Weights of a small transformer language model.
Size: 6 heads of 64, 27.3M parameters.
Each number is 128 + 24 x the weight over its row's rms, rounded and kept within 0 to 255. Layers, rows and columns count from 0. Numbers have three digits each. The size before them is the row's rms in percent of the matrix's.

# layer 3 MLP up, 2304x384, rms 0.0931, rows 2056-2164, columns 256-383
104:115160136128138094085133128095177116108118121135146115143162123103128119115145146115111117160105125128147113123134135138116115131174140146145119157138129125143118135095161109144075087153104133062167174140168123146096126138124123123123107124151095143101108114141119152146149167150113125141157133125133090107133128118123076117134135110153143111141093134145128130094156156147130113091105
099:187119167101115120157119149149118120149129105172130142128134115104139165097128078153143111090115123095131106113144129101109117121136157164103114133136130182122147134114107115170103084169103156170130110065151131123071096109103122147129142114144116108118190135146144102166124127133096128120082146103136064123133136104135107180085122147133144125130105139130085117093158110146105118134063
104:111117091125124104146106116118163127111116116103104120106134137175106152151107170150126139150139186122137103123085126134147142137115160125093136087145164107151138138123135158114168126165185115118133144130117116117086129134102109126127097110123185150172136123105128104131085155153125099158106135118094107110134141131126161078134141145143111096178143110135090164136092151133129130094173
099:134163125129085110131184150096102112095140124135149140095175119138136131105114170127152121145106144120157109100083107168128109163151137085124134131162137112135153102104140113111112135120110107135152110169129116126102147110128111094164150116195111148102100133116117124126108090127134093158109141097146095127119096135135146137118121135136131133174122132136176149115135144178125124145155
106:121104107116145118129138120152154141136126134106158149155149127155113118129136132162120128115165154086121080142117149174138077131154128143125100160137119113129152117134171161145119133162087147101104113175149143139130136152165135153148114129150159111168149183121132089081139107129132131098098153116127153162158125115186129169124146123140113140125120072100105150136126121112115116096078
087:133125107155095103099158129145129120159124149135163161130147114164150102112151098116137097151117105147158104119127119100143108163130113142166147140148096127104157155171102115130115083148108152093132124116138124124166109104080157119124128138154150145138134136099190159110098115137117186142173158069120152157127085138120160139094122143144138139101143147173137193090136160096100135159116
106:104103152167087114158140124125148097116137118116141117137148125096112126113134139099129108113089131136138110152133123093118098076149129121153153126134173152134082124119092129124129120154114080116109102126125158132133099149128161127141106143135107140140090143124112060121116121109182141091085152149133092121122157134126122100151147153149078133099172143075087121109103162158120129158157
105:123136133112137154108148141149126091146062137133123122110128118144134107149085137108153114150153120122161117134165143101094101157153132118164153107103130120119156139136158143122116130122118125158159150147134090083094121132174055157134125138128161127130138131096128100143098124156136103137093156124105146157135140164176077128150126140101121079115101158135152153104156157157124107132127
098:133200159137159104158171122100114150145119125141138091134102127086120135142114133170167140128089130120175144146127203095133130111130122181131117101145116111157126131120173125180169116122118149101092091161122118125091134129105129143138122105107186153096145109123144148113131107107093147115102133123133130121067108141087127143166100137127136121140112117132121103115145146161121096152121
099:144095127116142141173142137116104130147128098102159103129177135168079156112125137153129121115102113107132116092090118127129080136136124128120123144084153162095146127109166129168099136162123141164141113111115140114164132095136113138102123149135157123146126108146090142122106140153120128075153115161087170096073160114084121098092146085122118121107184135127132102131074113109143149125194
092:117183088138141147130104157129147119195127128146150147109140120103161131154111151127119130077131138130138116154147110170102095142112140114113118116110133120100104116122095153072139095118110135145159147114180098114158110134142129109088126149093128159138129093114145142110125132180135063141130141187177155130100132134081123127134101126122147174096105142096122103109111150115103179132101
097:126107132128090153149068114128070086121115153157094174130101104126175107130115118150092128131096157121108119101163093128116110121138086103113090116156115170104159150133120103168088103131125123160112139127117126135129113125121143119112144171138149112078107158103137104123139115109087151148135141129123095161162105151129118160163114145114103122168118132153116123122147143166146145170089
116:133141118137140133139132167181155164131164128124144134137116102093118078097154123136145099114105146155162143090118092170103122179141143125102165103110152164130118120117113106153082129123106140144145148122146110134114126141087087074074138153115147135138101134138168136137117119107126150093101110152140138129103114141156111123173133120122139095137157135124132112162129115179151145153100
103:124117130146085151131113176160154144139123105127128150099122125136100099116109099141150116131097110118143146101133076122114142153147093107126149122130166123120107123142157165039110152148125092141141119111140093100122118148131161099081099138125141145075113130168183105099141144154147122125149118098127153104182150140129111125170122132121124126149112133133141098121100136137086110126115
099:095127076113137176098107116094123148150158143101129150131156102070169130124088136196097116145118128107125113081142114153117137131159128110140145135113127151081136151119128117141128112143112106120095109116133150160098133148120135108176145092121126083137100137111116129150093141142141166139165128111140148084150115150057113167085119177150128129153104160156154145152152133125120125108121
095:150133089151144110128118101136132186131133118129115122089093144124134174123113196113080126140139094094106144128124110144154131137109147132101088153138129151119157155136150124094137071122132101144117139141123127117136112146126135124087117123125156162119175132131147169137120153096113169090089131141102140130128129117111134074126131172143147107148158123095084119136088197122177109154133
106:126112118139143092141147178127123143135160100110127137106153097100120124117090146141166103154137125137088135129148189119097125156118122132099155130130087151112131109108166116127094087095108149119112093108127109148096135114122093120112113146117119124098120172105114119121171166119142146116119127119121105130137081159135091088100093083160083146152120119109169130138149128146110138130131
095:089115140168113185114134087105153107164131120161124124126125103120145139103117128097145120118127112124112123111138120139148157113143148159168130131129092051147099118148119119125125115147152160128137082108155167109132142126159134123091147125125128142166091107123111123142118112141174180145117112115109174103121145114177115099126108152148160129087169145111128082165159121140112121122119
103:098138106129119115125111093127165202120144149118098128150141137103133140097106140111121088126125086087071110122149139139139135117079094174129153118112132119110134101105134153131155130140129183139129159143147118160143138129101116132120110114128154151064134131085117124100134119151092136169126126142094144113089090115130125132104177095138076139152131121128197120150193120163157176110153
100:135166146134137124139126098136116107111134116152143122131160150116120139146085129178141164097190138110098174139124151120137130143124078147138174056083111148130106110154124137107146125138127125096132131160084084122135094097129111081130129160147129141089120158117143091122145106132140157164150127103109127142101119089106115128142113115110137146140096102076102150135114138156089118118113
099:114125154165104097105140141104111124161113122075132108105163131138132149124140136089168098092161159146138129139110110103095162124142105117134120104184131107157129128124148176169125122119165166145143095143159138133141130152107116119085156121109124091097126136147165171097096107139129156088125117127146164120124157138135087129121152127080135135149162114141093115144152154135107164125076
100:165126161113104180119126138095126141078098134134127124103152115122117137060155121177104118113076149160109154179105089144123146136090111160184108142150100120177150102115107123076129091097119126130109113073104123155127123137112149135099128138140105141117129130152144150112118124104117136114101139113124156093126135121089169139124123139171146149127158160134111120148140104115124090117121
110:114093102157137153101169177113078161106138140100147104136104101091118107144145116159138158138138127112117143098143107128154148138151176124127055158082113122144149086145081148155121131147123110126145148190139141081143146117167129137136180160116116126110154108187145166072115136136110132161170117145116111133141139107134113108160140160163094118172111127130108129160149077106083126162143
094:095134146127103110132124112125104103101096140103159159120108128137093083094091106136124130123118131133150119133132128163132146114112137086146168112176162127127147105156119125093099156109121139151128110119149115089152053150102184136159113137159130098117090118177112132097121061113123109107107140116090143093106161144099114109127161151123137185118109168118110099165116155136119136125142
100:119113147122161107097112156102139147137107117125132170109148084127134167160118138092122151151133118105108123114129122154092143102158121123106139115087117108145168146137142130148174116137129125099135140157113079128145106154129094133089149129123133103141125183129140074114122155101132122164167092148134119115127099145118103143131108137136128095155139124117169084108099112130159118142171
116:116164145142107096160154130115157185123083117110124116114132075112158136134158107117127112080124125145125136115186121113102158140143145148101155062107125149099119153149115118108210149101121108150110161134144144150090091109139115171094097123118154139120093130083122164154118125108126158103099119082134132111141146115081121132147137122148123086126129158105107148117125134109114154113120
099:125131146110117133109100142118154141081129177108138070165125145096100135133114149160138161155116112131128127125071127143093132116151153179149137129141129146105100096132084132128099129156127091127108123143156162081116160099117141121140164112141136160123131140135156137104157084182132191087107097141102092155122133118130128142143103089087115142117118106200114103147101158145103132096123
103:122137128129104119131140170147095117127133185130152131111112129124158138107147121099092132156141084078149141161124145131136095159143118154144126126165147184132108078142164118131114155180128161125091115179140140120094134170166124119120115164106104128104127119156116142061134130123119143119146129120117096131137132101111109150129101150158162098162137132166141110090176130144122123139104
102:120127165115115086122117134143076096096120133143131130095125078110127136147113125131164097120116159099095155107132167134134164140133154157122144129087166142109191154124135132132111117161120117116085106099115154180126124160142089133134124123162075137117157134142138166135182096159118127073124111094152144144078111094130169165110117141145146131097133130114132136140102100074123102126124
094:140122160117121086164147079155109080125175132108131148123137140111163148135152123152124134099100130152127145178125139142188131137111156145155136122180108118154171108111114144136123150134120121166152127166117189149112120120126142128170103163136139163125143119130134136113090114117131094121101125093103121119113152120135141118100157147123127132094138153145080109134208126154077117125141
106:075114126138120132156122159114122125107115110081096169106106187113137121125097085130122135176132141131143136103130148140102107134120136146125090126125128127112125131147159114122136123127133128111149142155112111130146120117106124166169127107089149123123133160118120085079125120147110110108155120152170153110140147168185125131147135155091120099113166136174107128131174120137120136123147
108:150114133151101139101125139128167126076130130102119126120150131132109125136157143123139149086129125167083146136127095114093124110143122125095160133108106102126160142149154156105166141127101151138146113097093121149134126099154136128135099119165117108125127119162126114110124122099112156141101146138101121122144148168067118127164114178180119107074111145103138129143109125178122134089153
101:126166156154157134128135128111132114149095103124126111142155137133106143133157125155150137131119111149138158085125133131170122121108093092095105117131167144155126130126132164171187118107154148125110133143163084103133174096125098079216097122096126152129133154129102144150134143152125136109186157082155147134150160082152147091169162161105121095082125152107131139149182095161125107137111
104:131130131138130100113110173141090104106137109135116151087174140076140111101108149129138089132138142151143161153153170154104127173184138126129119164102088107133148076130137125124156157098085131159120128111112123149121107157154117102087095157134131104152123157170102101139088089128109111129117095155126118137163133123090115120127156138134134141076117091095130142140101136163099087153094
089:091142126138088143153089128145125099119110078116181107098124107102152141128174115098144128124111136115107117075084146161116101142123161152139149155127124093100147113109100145146127151142113115100136116183132141145137098115076112113141130116115080128124098170162173107118072101172124115125102171140119146135156102159149131121125099167124123119124099119115126121143169119128120138151135
092:164131112092141096133106144146113125127118116098129100110102125128102109103158102139170112147143185115135115158178131094111143140116093175140165089100128133147067061106126116168155125109150134144160145152175128137119106154109133143109127160113144131096119137143128106100141065126133144123140102145145084162136136158134105140123127120133159125085135126143098121144138124152137140128143
104:140126127124192134132157140136163129128158101107158130113131153083149095107128118125101154156127077127089106144153130131106167099125161140082157145079169149106146102096120117084115142108127120117109119104079118103162100111104122127146140168123150127149130141124184170108123128107142121147151106144133143132137141101139115155084098167124170104170134172102137132093134114112111135113125
105:137102089162157114092147116165140170150130139112089107098098087121136111148192094141103081154090113131095150160132128135141178120097111129158135116119141114131125117145111151129126155102128132130089137153087111114141139130093154168135082149133132155125128106125088180128132167143157130124122140184166136101137067102137126149153141182161137119134126143124090156067113132119088113122103
099:141100184128128130119177124118128151100089157120153142110102158130092099160111111146122173138148135116105107125122146087113140125137151164109143142141132139126145060125099094108146138103150135124113141116160156137149149090140171130118114171126068165158070154112137127151157157102124125170125111154126093132137113116171135113141092134135148158173151168152126159170139132096101109169141
093:141124129146187129105146123113171139157122109138118124153147041142183118167098146105126114093127136110090070092128151137121153167147123091177186159137080141107123105124095128180127110117122081145146144111134107122126082127159130114167130138120108121182122113151098130155147122121111094136165136143141149150139131142166129172078141137148125130098158120151162109124076145102122096140158
098:150097143123049106128115132098147127065132130113144122122146111115173186084153094130134131140090150080146145115128094127128097134153164124099134132147134147083136103115133126142128098182115078095156155111149125101129083137159122120121129116129123156100101155111064129128127143148111132104178082158089138143124109119160122100099122097114136092131157109150137087113125158105125119131079
104:146141124143102156130106123157128127087131147135131124132153128128134140141089156143149104135110126161116137121163118113132107165106143096081156113132148118059118134179139099133142127071068093122113102126122196136140103136100105105101131157149152143105100127150155143115100125115130156150113128126172086112125155102101138125146120142151164148137100119143134131104102122144127125154156
102:167098144109163090114100139139090136141112183111122160096118111099158151115130110094130139116127150132135146153115148169127160165088156144070117140171161148123134146191129102141122117106114087134152150099148148096112107098138137134160101165131108132081142144137161119176101145155163137111121143151078122120100142098147121110144100138151154130125143162141143152107133147135119133117104
099:110095174127125146096057160132146180097137090124119148107127156089127121130104125126099100103082111075120102139096148055146123093113115138120072135116150148152113116157136144183133121071128119110122125093128157133141117132137128171119097145120126136149138121139096127157138120132130148137154145110125158153122110146109101107161113154111139122093114149107127111146128077142126146147142
099:112124069156162134113084135067121144126112115119107142083108099109114108134086130175131111119119128166099128139118108124119099131189154126116109128132122117129152118120123154100159102100150180168128098110138133167141139109123090159093112153116130145119088128123142113135115138150114141119100110127157145125100089149157069147150149086086142085087112148140175159109155125144159090120137
102:132105093102108142147085155118171120144099105122152146128119080171142108066134152145146118150139115084133103106128115131127082120137145127128108111124167063131112110125125133132141129111093121129122120118185096069099102125171112134131080137105183109126116121090111132140092097158142139098094127079107130125060107134159163135131147137128120091134140123116159108116168135146124169100128
093:144130130109132096098176159140180134088111123178133122137156124126130166126141132114141150159144146133176134198117117162116110155113136138138116123128129111114126172145093138168146106136113119137121129181108145135104120157097111123139099143135091109151168156152127095157090151131122168155112094159108181119139143152145124155105124113073098142099172149138158121066111127135119106069108
093:130107170146127124149110097165135144096116080118122167105131117153150121096126141090184133159143134094101130097155105098110161164172128146139127125156129094111116088093122085117128105198151159134098117155114156181074102140145121116109099128097152166118169146134117140169170123152144127114129199128127107176149136156115133076123133121118145128117134103134116114125121126122133136148105
104:118059185147127117133103108124113080109102131115153168133122148146142113153140154120161128070122159173130110126135120121138133139099107104111123142085165145130125133134109122147120139092110102115119138122118093105120109125095145147163135119120186118125149123119137112142126141117085076141140151134132088109105145147114103139048153152099129151112138144109182157136150114156166093126161
093:111143109153144131128134113087129103142103130145086125121139144103145105112104058113099137132113126132124116106150155101117119155130141126115131126149160105133110123050143116108102135097140128097156122114108085134139167156116126142122152178120117123155166119116130106117141113143119128101150120136151153112171124120178097166121144094108136109153075138172143112116158165126133112120165
097:110138135105106112104125125146102111165142110113082127101146121143146104128125174163154119169144136136092130104160160159134124138159114137111171111124152066116144108094095161148149134151136141138116103125157135156141121112144129148100154099144154118083135137150079152127119146108117123130155105129118139100139129140131132131134118138142103138141109088120121158097166102154127067147097
096:164136138111117088124108143110116112148113097129123178142146127087102100137081115108118141114123140095100121176125097172112153098121158090130142098124130155138138143165110121101134103088180120094134104104087107159112123147172100105123135126145140120132128134124117127115128150124091102145119111087189177139151139137177102115111142136115120067117087115152114114129079136176102160126155
100:166140132151119155121143104163156144138132129091122166122116146141137103141152149144122085110104161138099144096101132158124107157117150107134131106153170133127117111096134139159113075138146162149157097173129117076125111132120111097132103155151147164139111150110096145128116172092149085103091137140155102090135120206119146110157160114098113103122106176094132123132140104123116080142085
105:113112128168161145127165160129127157164117167098160155143142081113101091104146179123084120104091121136106096134158138117133115115154155152153138153121154142134142090150147144154142089126161117137134130137141113148114070128121112154152113126138177143128123128125080090135117086130138161125159145132145148147130141161120120110117156134144137097133148124146129117135143150087132122106112
104:129087128133084115141119078100150136155112126088151116119128151162128119081096189135151124157142104090126092149141189092132112131134128144109102146076107089170137108119149116119117159153155162136112074105131095133108140124114141112079120122159157087102145093122123167127140129146130112093143111097102119128174161070085111140152157116138144132178099124161130162102130104136174143115136
100:098121110113114134091100164164166123146117138126145070122173117143155110092123126122140134139158170083132120150146155142123142114124114121175129121113163079093131134115079126128169128097114135141084130073180138114096147128103189149168116143149153135153148100149137115152113092110141106148076139169126127117094118153133097115090125109123115155152133130175051170099106159138087116112129
096:148163090157099151110131120128046136125120115114110152133101106112155137162153096099092145161165165143131109103143123166088110086118135150096103106132077159105152096149161098116171130131105135139142112085101110123165099087158144111113126125113161143150141177138118124091089119135130125133099115134108147142094102101125138145128104128112114147124170139141131122098148142136117137110111
092:084132143115114119174174111101114141157133142114119138119116156118105105138130131128109139102095172126147145146100062185125096123112135157099089125148135127136151117139100129097122111090145104142138123131095097082133111112101116158116133105092130112109087174112112132145145095130122146152106115107105113146152129189114139109121119150098115177089146129106129156109113124119121109162116
095:132134149138113176121145154146065143088155103108098117127147146109114161131124106128144141139149165092133143112117156122156135124134100136114131129118150104100146126127109083127105124114157136136107113175115114171157148136155150108148096144153109098110119100134113090102142145125140109176140081121172129136099127143116134091095152160107163142066123149112128131117151119081125132144114
102:137147085123159136109132162144151156157127152112132103141147108164150141105156132150127093124116154083116101102075125121105095181102120135131142129134126158131122096149141082160190148139107093101115127155154163098114145139159119132133139139138080137153081120093124093147152131083154117152118112159152124154107125156154091162131107161115127171138121115173112121141136113157113117171107
100:134126115178138143126113095087164155169125095100136111113119141123155104102135129143048121094153155126132113096107118140098125097096130111100122148086145152137143123096100141127145111152172145149124114153147118103131063134092070169121124149124113130110114130129141091156130118106130143185143151162137164101093107122147132141114165098133140145108132140105161148125187124139148104176131
094:152153104144113157138133159146131099125112110090096126126133108098149103178131117109132103125129124124109136118129128115084120081160116128114177100117135111103141129120141127153117142147121128103160159155145156152132123141146136159117126144100083141133149088136142116098184150134131097087124129153151133146105109167132132168126103150132155130118099148124132131090080082099095141137103
099:109103156123109126104144134135113092150114133146136119136094110117136112088119105127129104135114133074120086167167115141093118087098077139143161139120100122104174157153105100100128137147117133115121111125132119107114127144117121112119073165132142169123142125112127083088109093164123097124103115186124136135096134125091123117104106129139162124157142096107138152142128142118121118077115
096:124142168149123132111166138128116132131146106126111135136142128092141089148088140118138085105142159185154144110139096145134157149172114119164174130120110105130133152179125126161134094122081110124132172149093064140128137179137108085115170118150149102114127156095099155162113085145131129114137156128087162161133140148141152127130146165072073111148137152181098143122114176124105119157141
099:153126083147102093131096154124123123063143134157160157118112129106158135122103089146163131140119101151174088132153140121124133106167136075131171143118114133140117137143129102140099096120091141164148143133106151147087127136149141115103162124115119113143164139147157174132126110146111142138136124088135138104169089161128087152172089144150118120130126148108112117097085123111132086106157
089:134117139161175132149144106143167089141097123111158108161114099133156108114103111118104209113127119109128157105148125151108092113111152187094157126076112120134111104127128170116121149103151161170137148153085088103095109130103115132122128116087117125133134134124134121105135139063158148126135155110160137111135076131116102087100149131114089158113103114100117161123152150097119102108121
093:167117129125118120115135159144162139125152111117111121100105148141131120099175144124118174181139153104086165112144140102175135144121114117151145079114170096146127104130112071151122105136180131134122178115162129121148133097126146140107103141133132151103155122113116135168128115116092095106154090133140113109124097122109127109144143072089139167087135160121103122133127117186084143096130
109:128143112140121117120120138130144113132149134089138114143118130136079142132108123127128095123143140149146102108118121145096138136168143153101118135169165127132116157113159114122127118105083109103098123139120116068093139104142124109105159135123156114139124107142172138103136152109131136126173143153154098164120170148085125082135144115158093131117088102076086123103091146137124128080146
095:114111184122162176119162113146116086135126104092185104121102127152128149140124143156104104136121080106129145069100127078127122141137120149150132156143201092128130112136106171111110128136158101155150135148119157125097099136072090105171111163184110128104093099138173105133097150125102121129135138147138077113119158117125161204129136125099097150128105136192107095121155149144133118127111
100:147145114138139105108157122117125099164096160112115174135126141129125136125140047108124133135154158142085154113107100146145111146136100164185119158144113137134135136155198153181125125128143115123132138120124147152117089107119155135120108140129093097110106124208133121111123144108133153102096125137108094122120090111118160109116141143148107156116140108161122133109128159177131136144121
101:173122158123130122107103154125147138124091108131136123148129135105150118175114118158134111086158134129103116096131118107115166161106113132188122125101103125115131145150161157081142160064134154117142112134103139127095105160133126117143108146124137107134099128094100132102123140111131123087083149121144113082138106159174140143135108109099157107112110127108122189137134127078138151125178
102:152108091160129141134120122136132157130124126175118130137124117100119164132133119105132114127135109136122109120082131163099130158092130129138103162146107108095156141118136117101192082143124106141089111123109144121152064134112131099138101125129128141135134100129145130169143118121151114146098120127157156126110164176152104123172125122101096129108150135112146118162135142143137156112145
106:103120139106152149174161178135122162153128145115102166123123126157110121111102101113093130088147137156144108141121079139099101168159107152097120190108087147116132113140155125129112131167122175102161148123139102151138101120067145100166155138148174143125160160109137133121134123127131090151061123123115113118139165120139082163125131159120110153129048113123138155150154105126134145130170
102:119130123148119105127115158131140148144091089160151162133136157103132119161135137111118104107175150137081162112160126097152112108096193134133102122113126139139111090117100140151127122123142113165117079076084135131131117135145143123154137099092152150125136122139147118119119109138109106153145157147160109141121109156130103119127087131185136157121087156120152132120120117159084146140120
100:140122117180138139148158147115111112107120145152116099098123097111119106140134150089095159109158155122118154129104123138168134103136132140122137138072139125143137093117053128155126098133163140176106117154157123154127124111150157131160133128138193139129106134096105127099159086139107142145088122145094148128100079158113084146137099111144133132154183134109113144126095138109105147123147
097:108151107148126093101112144167123120196127159138124120118168090152148135108114107091145128135128110131167103131113098121126124085122101093130123168142135127161127076166108162133107126129121141118124110120129140132141122133129096123130114146121179133129150164101121139135102126087125122140114136132163089161125111107134148141167112138112141121125091128107145125118119147114129115141108
100:086094124088127142149111159113112121121096125075139140163126143135097135201112096118088129113139103126146159113174157132123140178088106101159116144139131154108110106145118142152138147140132191118128142111155118146149123088122103097145146119119142101155118157122110133065129115104108111115130141119119089134104132116113126117117162116123114122138131123126101093139130136098107134160126
097:124113166158141107160136135161070138091115135107101130128103156121162116160106134138120118117112155115161148106118156105120137128166141108117152134133122174130151082111149133112119164165153096123148113193154160127137133129143109132110130104129144175150137134126100105101168105166141108115138155122159135140109142112140124119169103139062101116125137114115110118132093133102153134133102
104:138165153121173131145131135090165129135098138159135111125143113129091128154133116131132077132134120124098126142128107140152122162131159116148135128131143119145106127108135193127135107160124119132117158168132124108111121115119120199128101118120142138113104126108136164158124118099110142134111120119112104144122131109126155139110129133136155170163151142155112135148092126118106096158113
103:152140141152153157151118131163151112135152128171114154140139095111116147128140134155113138131151125132111148167138113171103147118135180161143156141090110121128109081140121140126131157141137125146157136158134130118146096155128138102170118126143134153148153122163101129150087092151151097134173130163144115125103128142119089151116138120115159103167119080151114143151152107131077094128136
100:112088107145111085165077123136101148151135138136144161093187102164146127161142121140117096152120111076107133128150128135119064130125103124116147145118152122085134073132139105126117103170136145085113156114115108158122112143097104142152117131090110117118135145153105121118116125151113137147132152135171157155085117102141112121122146182102152143135127139118157124161157138137142130101158
093:221087125110151140133120147117141138083152112133172114129158124160102119133146097144119144149107179148133116102095152128123082123167103121080122169112155171167106141162139114126145122159125095101159163109073147096105136158112148149127110106147089152120126135130131121144114148147139155134143128138102169133176117137135109124133081169163139141141130113128107127120092121112154112105111
106:135120155156123113083080111142134145135127129106151173125120117160149123141121130080161138138171128153138142113099120123138117148113135105134141122143126119117100094113126134124111116157148094205116082125155100120131136137108121141167149144125112136108137156117131149124127121177121129116107156139089106133125137122117047137120113108121165097144112116114104159156122175102116090090134
098:115098129162188143164139097108128110127111130150099135124124091116147116141158132092091118164150150079099149134139120180148139137106133170141173128128088136132117174155153127125145144107126151150154113123165103109105151134143089101162132163139151091148055153128126124105162131098114132150154088128104147175146152126067113133109131128156136140115100170151151130099172117122139154160084
105:119150125136145099092153109171156100121152147113168105121088144184092158130142138130144118096140142166084114144138136148088126135091140116157135116165119105133107124114098126113154110148123179124148107156121128096139122132145134101134153125146147139146114169132127148130131159128148126133137133115110141114118145130077150103132117078173103156138139129153153119140122128169106139165130
106:153105103138069099119131155107133115159151129100166138114105093154184158129131159091115097138147157103103124150163135105122121153136135142138097145129119133084114096119111113147132114092144129152106109136126067141149103120123179088130123136155164104144137133087153138151115137154114143147123153111095140119112113145149182146138127136121119108147132152111120145092118116120140112111117
100:133117121124123114117135165087090147145109140112145121117149169097122123106123138126129107127174116089131162089142148158134095140101152121110113121104075144136136116137108115143116125115133180132137167155155110144145159141177122149132149141150099154120162087134079142136135155113160164158167111112088127121150164141137109091157145130115102085171126156109149125108101168106099164159117
105:142119150130124113123089136150153106126119110109136158093132185121174146149157138114130092103107110145125143099138131162114114133129171101136093131115091157115135136121136122118134138119147152140132122115152187146132108132103105156085161176124142104097152112143151133190140102160131081130112113133179157071124140112114126177132122147141097179080110098127128157159100140154106097147150
114:079182116139140130139131159091146102129109128181101126123188126120120131144110129145174126125144158153118160155138114104073117121104120144097130113131163130113099138140113139128085135145124140116133097134117100161079131178127086150144097118135126160095111151115133130142160131126143086074096144142149122155120117113165113090165149091128134145106130115147125153146115130111128115082149
103:137157124149168148100096127121113108114104141114090129134157092140130118131120080096116113146079161125128117140074156125129081159095136087097133130134111138122117117163107133142118139124090157111146075140097075150147111124136115128154120099163108113136101075113077122168147143120081132122130127080094114127137109142098129101105123114149125115129088069177117153144137175137187104093095
094:122128101107143117110159163181141157121109117093173150145137131116169100087111158107112160144164110152091105127143112076131117102140097061121098114088120111168106084125105122150146162136124144100147101138118111111135086110131121163143135193106138079103160131077151148123139117139134118075121134145139141124155123140112115160109158152089154133129126135107191156141179134146109103137104
094:140105095085127109112114124147126115153121101151134128134137166130091086114143132091105143112175113104143095162174096107104149131114107131105151101122110152127167121133163148120156145113127143110123123140066131131135118118133092102163122151117127154143140118098108082087173113163107109130112112140128170148109117151113127140161111153127107154112133177124146086103101135125145100183138
097:131085185106105163148137128104142134146124141161117137113115084107113128158110115124105136122119122134137165137113114095116108133128149097106090128195111107129171125109158103136101097172076161118104111116172089081081080131087123142149158114107097125120100105114168133155094117116125145129078090127112147150151102115136097158168103148096075122122120121141154137109172126108152100107107
103:091148116129092118101137142114129095139123111149137103123138099119156130081110144118144085110107125167102108181112107102112116137132107126112131110159150099109128124116091151182086096152142152151029138160137100097163129149152127136128118139157110102131120105127129126144136142127154124101141147171142166113126161134138131095151114141130123119143150135091100172123152107144127163106142
095:135137111110119149111140141132128135124111134079166126150115162175123117138118109152135134056119094123118157156119082101134150145136088171099107127133137113137132123157133148124101094144126150106074144107129151145123131125109142097141130134143147152144089124108165103142143165134112126157119132089177166131147156137140120109147151175114149088131125146125116116144073143152161162129099
102:134107153123094117128153123178148148151094123134141122092100119119099131113151129129137148110117082132128109104112140146099099142175109133130128153139126168143134091160117112111141141128098152139189131130117150109102109154122050166146154139093134167126137093171109086132165131151111116137106095115161128187149140165153132146108108179083122146162134150115147156132139100114112114143139
093:182152164099117133129138167123127148121105118121147120130145131146140090160164112143157136152112118125154089152149104141149162134144167064115123166138145183166127130119091125086136133140109148125143157095156106143116153128127105119162112132165119160159101130103110097133147119120116141121118127128105159152079120119139069117112137150105133116133086109134112138173119119100123128116106
100:140166169156116126118077122181072124124162101101115128119129112106152138134123130133148192131187149123122096165136111101145127114166086133125125131103160122117139100141176154104141145127114161133127139128132161130091114166105144181114182103100117145083146130110132113101107117105144118152127131105119169127126117130157130090110128115102136114108153115151123124098100131146156102131082
097:167164091151206110101154155142133095153137093098158161140135089129143091144128138117155125139104139068097112132178134189104124116110112120137150126146163147115119131119134127157183131129140117124108104132135140155109115147143147151119189110125143096096141114101148120134119135129131123162165092135095120144133104133128110170108105076144129124124067149109105114100114136149129116132149
102:171131114138073136142143091116158129149122135129138115133130121107142139125111129141124139074140108128117151147132088130132163138081096164086161115166134134118157099116147120154145149162173128105133151142112087132144124137083159085116100189090166142088149070153112088142087126115119139115165135159069123149164114134138123143112114107151107105119129161116121136126149140137096153151146
101:161136188153171136123101127112125115126110156137156110093154143172150199096177145129154157131125139123112144150150159122175095138157139113131128156152092134114096151123133117078110155125141171119101092146122148079124133104140147086087144120117157125112145141137147135099116135139126189158138131108120171106142107132097166063125132166092118149124110121117115121144136129109127188136092
100:127096129117109121148133151132170186109151123124170147090129131131149153155141157124127145141085137150153140090102115145062151087119128193119145148091145137094144120135147140111136129141117124086120166132157137100149090142091163117116148131116118142073084131136093153111138134137103107132104117117115136120127166098149133136105079179143129108190157127148091187120101066134127129157151
101:084151099101149174147154110106124124111166125131181098103147108119122122145113121123101122112103108093104109137166089125087125137134175121134104096158131152095098177149106153126126155115164129151115137151117112095145156112127143143114125090135149130170078151111148144166104121138102132107152167127133158158140121139120085126120132128099108120119123168123119112123124131111134108137096
087:095134131118157163114129138103130073145126118143139106124139110150152110093156114125139123071105128142130161119137128106127125148127124123079131132136110086108081108125114080162123092149117168149169153135125149140145127122127132082172149123172124119149088102125135139130156125126137135093126125128159091131110149126100123102147126174132151135174114117149092117145136127168109133119091
098:116145121129117102074120149134093084127080124113114143162128145116144146135136151112158097151144108061105128119091135084148127103153138130117109182085148138118118080102157077156143123134114092157102157096118140136121102122132097155157131119124129140095124120088127121154125118130146128121139147106145151143114100120168149084163129147117154159136110139162139119115139144108149135134137
094:097148110179121126139072120133130104130130062126152127137113106121130120161134152143105175147134126146124124116133146104100075113120160161116161149164140155122143147102123104120112144113111127088120111150151107122125162148092113128138140108169128064090144158122162137125144129101135147178149144115087151114098136087172123111119124164111135125068129132093120121141113109118126126106131
106:112164088132127119119147117108150108126132116079150177133117148102153148095126159166131093195129104123121151133078143109100111155165106124120115122124164167128092115130146091151099150150074164174123134125177124101153126115129145152128099131115157135141134105139135135117140085143073121190095119116102102138147148102124084114181130133091112167095137088106083112130098128117115103110064
086:118146117135101123097104117121168091099146093082148155129149123096135156125105144115127090126190137097140112138167091106107103130164133127125125096141108134127156139128152153145115107121114148122155168100161134132157153122182146135120150182099129144158141107109070116100072111160090128099128093139139129160095109169080143146120152148128140090134108127095074076104110111185144163136130
101:183138076128154120129121141138137137099157165112136149143099090115149130105138118084104126104155142107136108103105114181119163147135185145121144106122122129105142123138115138154148123160103096173090133113148118128092136087120086110126135095147129172119115122114116114141094110147126112164127094156152106123171115108105107144150129121110066147116126097129146118131091158126159141128142